Weights of a small GPT-style language model, trained from scratch on English Wikipedia.
Training: a variant of Muon for these matrices, 913M tokens, 7625 steps.
Each number is 128 + 24 x the weight over its row's rms, rounded and kept within 0 to 255. Layers, rows and columns count from 0. The size above them is the row's rms in percent of the matrix's.

# layer 6 attention key, 768x768, rms 0.0581, rows 210-220, columns 0-63
size [101  98  96 100 100  96 102  94  99  99 100]
[[119  99  94 129 123 135 127 138 107 132 128  98 126 164 148 116 101 106 121 160 122 127 105 146 115 111 125 181 111  94 129  92 102 142  96 138 120  90 201 139 171 138 111 106 119 131 121 114 129  97 126  81 158 163 121 136  99 157 119 131 138 167 152 130]
 [118 138 141 145  92 151 107 129 127 133 141 128 105 152 143 125 130 106 139 122  98 120 134 127 111 125 156 170 149 109  98 126 118  98 124 118 113 152  97 134 136 142 123 124 118  87 118 155  75 129 116  99 105  92 118 121  91 103 104 119 114 110 168 119]
 [108  75 128  76 192 114 122 164 146 143 156 140 150 130 168 194 157 125 156 124 115 152 106 114 153 143 115 136 164 154 109 156 128 134 147  97  95 113 130 158 182 157 126 118 106  98 127 162 144 164  67 141 147 184 115 150 116 128  97  98 160 120 136 143]
 [ 98  50 145 109 141 106 164 104 139 104 166  80 162 115 138 117 166 125 160 116 123 136 102 149 132 145  89 110 145 116 137 133 133 150 181  58 142 150 156  99 123 147 122 139  72 131 132 137 100 111  75 140 119 148 103  83 127 117 125 103 162 102 191 130]
 [102 180  85 125 152 144 131 108 125 132 145 126 131 150 120 117 132 141 123 119 118 140 131 140 158 153 130 157  90 147 118 142 140  94 116 143 100 110 143 158 167 123 123 125 115  97  93 100 124 135  88 137 107 111 136 123 143 122 138 111 127 108  93 110]
 [106  91  90 138 123 127 150 112 135 140 144 138 165 156 113 150 120 113 110 130  97 158  95 136 133 110 123 151 146 151 157 177 127 117 132 115 144  99 124 106 111 109 114 130 185 127 109 131 170 140 134  85 157 115 109  81 141 149 120 134 101 120 152 141]
 [122 127 110 145 146 158 157 152 136  83 101 135 127 137 100 158 140 117 113 137 102 128 153 122 143 105 109 112 113 143 180 133 131 133 109 155 121 146 114 116  81 126 125  98 142 141 121  97  95 118 118 129  72 138 126 116 173 163 147 111 128 154 152 161]
 [157 141 138 121 130 175 117 158 131 109 100 133 135 132 142 121 140 147 158 125 117 155 140  82 116  76 106  77 142 173  95  88 133 119 143  98 108 142 101 132  85 116 128 149 144 116 125 120  93  99 153 148 146 131 113 100  96  97 125 135 123  91 151 141]
 [139 111 184 110 119 102  88 119 132 117 134  68 114  88 124 137  94 114 161 164 138  89 107 124 109 121 122 114 128 114 128 109 153 138 163 125 176 154 110 117  85 108 135 143 121  78 115 146 106 131  98 114 117 131 155 108 139 116 106 127 126 119 137 141]
 [101 128 157 163 161 143  97 194 111 148 150 130 157 122 151 142  84 161  90  97 151 165 137 132 100 109 167 144 119 111 131 107 144 124 165 174 115  87 126 125 136 111 132 121 110 128 143 109 108 123 135 110 137 129 134 123 169 121 124 173 155 128 152 116]
 [133 143 139 120 152 136 121 129 159 147 166  99 141 121 105 101 156 131 156 128 138 143 132 152 144 106 118 118 142 147 125  58 115 124 105 133 152  91 151  97 163 130 106  52 118 128 106 170  88 129 120  87 137  99 115 169  96 149 158 164 152 163 116 143]]
# layer 6 attention query, 768x768, rms 0.0586, rows 211-220, columns 0-63
size [ 99  95  95  97  94  98  97  94  92  97]
[[138  93 134 112 121 114 125 194 122 137 159 121 128  83 103 115 152 113 148 110 129 124 156 146 134 149 118 106 137 138 100 115 183 157  92 137 155 101 172 109 116 139 111 150 142 107 108  77 159 155 152 116 100 174 113 158 138 117 128 135 139 135 103  95]
 [112 139 128 139 142  90 118 127 121  65 157 125  94 163 144 145 122 109 139 105 147  96 118 128 151 119 176 174  98  91 120 141 153 102 122 123 134  82 147 115 134 133 126 111 114 123 119  99 150  99 127 131 120 130  68 122 120 147 200 177 140 160  78 141]
 [115 174 106 168 136 103 108 130 138 130 129 147 132 121 121 101 131 135 147 110 124 134 127 170 144 161 107 136  98 124 120 142 139  95 123 118 138 162 122 110 124 161 135 136 123 130 142 123 115 127 177 162  95 142 178 148  75 121 123 106 126 132 138 166]
 [123 106 128 126 133 109  89 134 100 147 120 128 112 132  92 104 179 162 114 119 145 140 139 139 143 111 196  99 125 147 165  82 165 161 161  93 118 101 114 165 116 130  71 178 135 133 126  83  78  80 152 124  87 170 100 101 106 132  86 148 149 109 140 120]
 [142 158 164 152 147 103  77 136 113  98 112 136 109 145 149 111 148 115 100  69  95  89 158 148 136  96 167 119 140 131 130 123 167 136 106 130 118 109 122 119 139 159 119 165 142 135 146 126 201 129 106 151 129 134 102 151 173 121 117 132 123  86 145 129]
 [128 156 140  74 114 181 124 156 157 171 127 138 114  84 146 126 141 102 108 116 151 121 142 138 121  72 163 126 146  93  91 100 118  91 125 164 125  93 128 128  88 102 114 127 138 116 143 131 135 139 160 124 146 140 160 154 163 122 156 114 129 110  89 151]
 [120 131 120 124  96 145 149 117 111 119 135 103 127 143 136 174 159 116 147 133 126 119 116  63 160 133 129  98 104 126 151 146 145 144 128 128 157 126 152  89  78 122 135 128  89  95  80  61 151 157 157 174 116  95  42 114 123 148 177 127 117  97 109 115]
 [117 130 131 112 124 129 101 143 125 104 124 101 168 133 109 113 122 155 108 135 178 131 133 105 131 116 112 129 110 104 153 130 177  79 156 132  89 146 136 159 121 121 131 119  88 100 140 153 123  98 139 139 103 132 113 141 134  85 152 112 132 141 147 143]
 [109 107 136 154 181 130 139 127 126 123 124 101 127 151 115 116 100 134 115 127 154 110  99 101 125 132 125 144 136 162 113 122 130 156 142 109 158 110 101 120 127 144 169 115 125 127 133 135 124 152 135  87 117 114 138 156 141 134 135 102 157 161 154 137]
 [129 107 133 146  66 171 119 162 127 109 131 113  94 132 100 147 140 180  95 104 115 155 137 142 159 157 129 106 123 126 145  82 138 157 144 138  94 108 103 128 134 140 102 100 113 169 134 185 116 107 164 154 133 112 122 155 103 166 140 108  68 154 140 126]]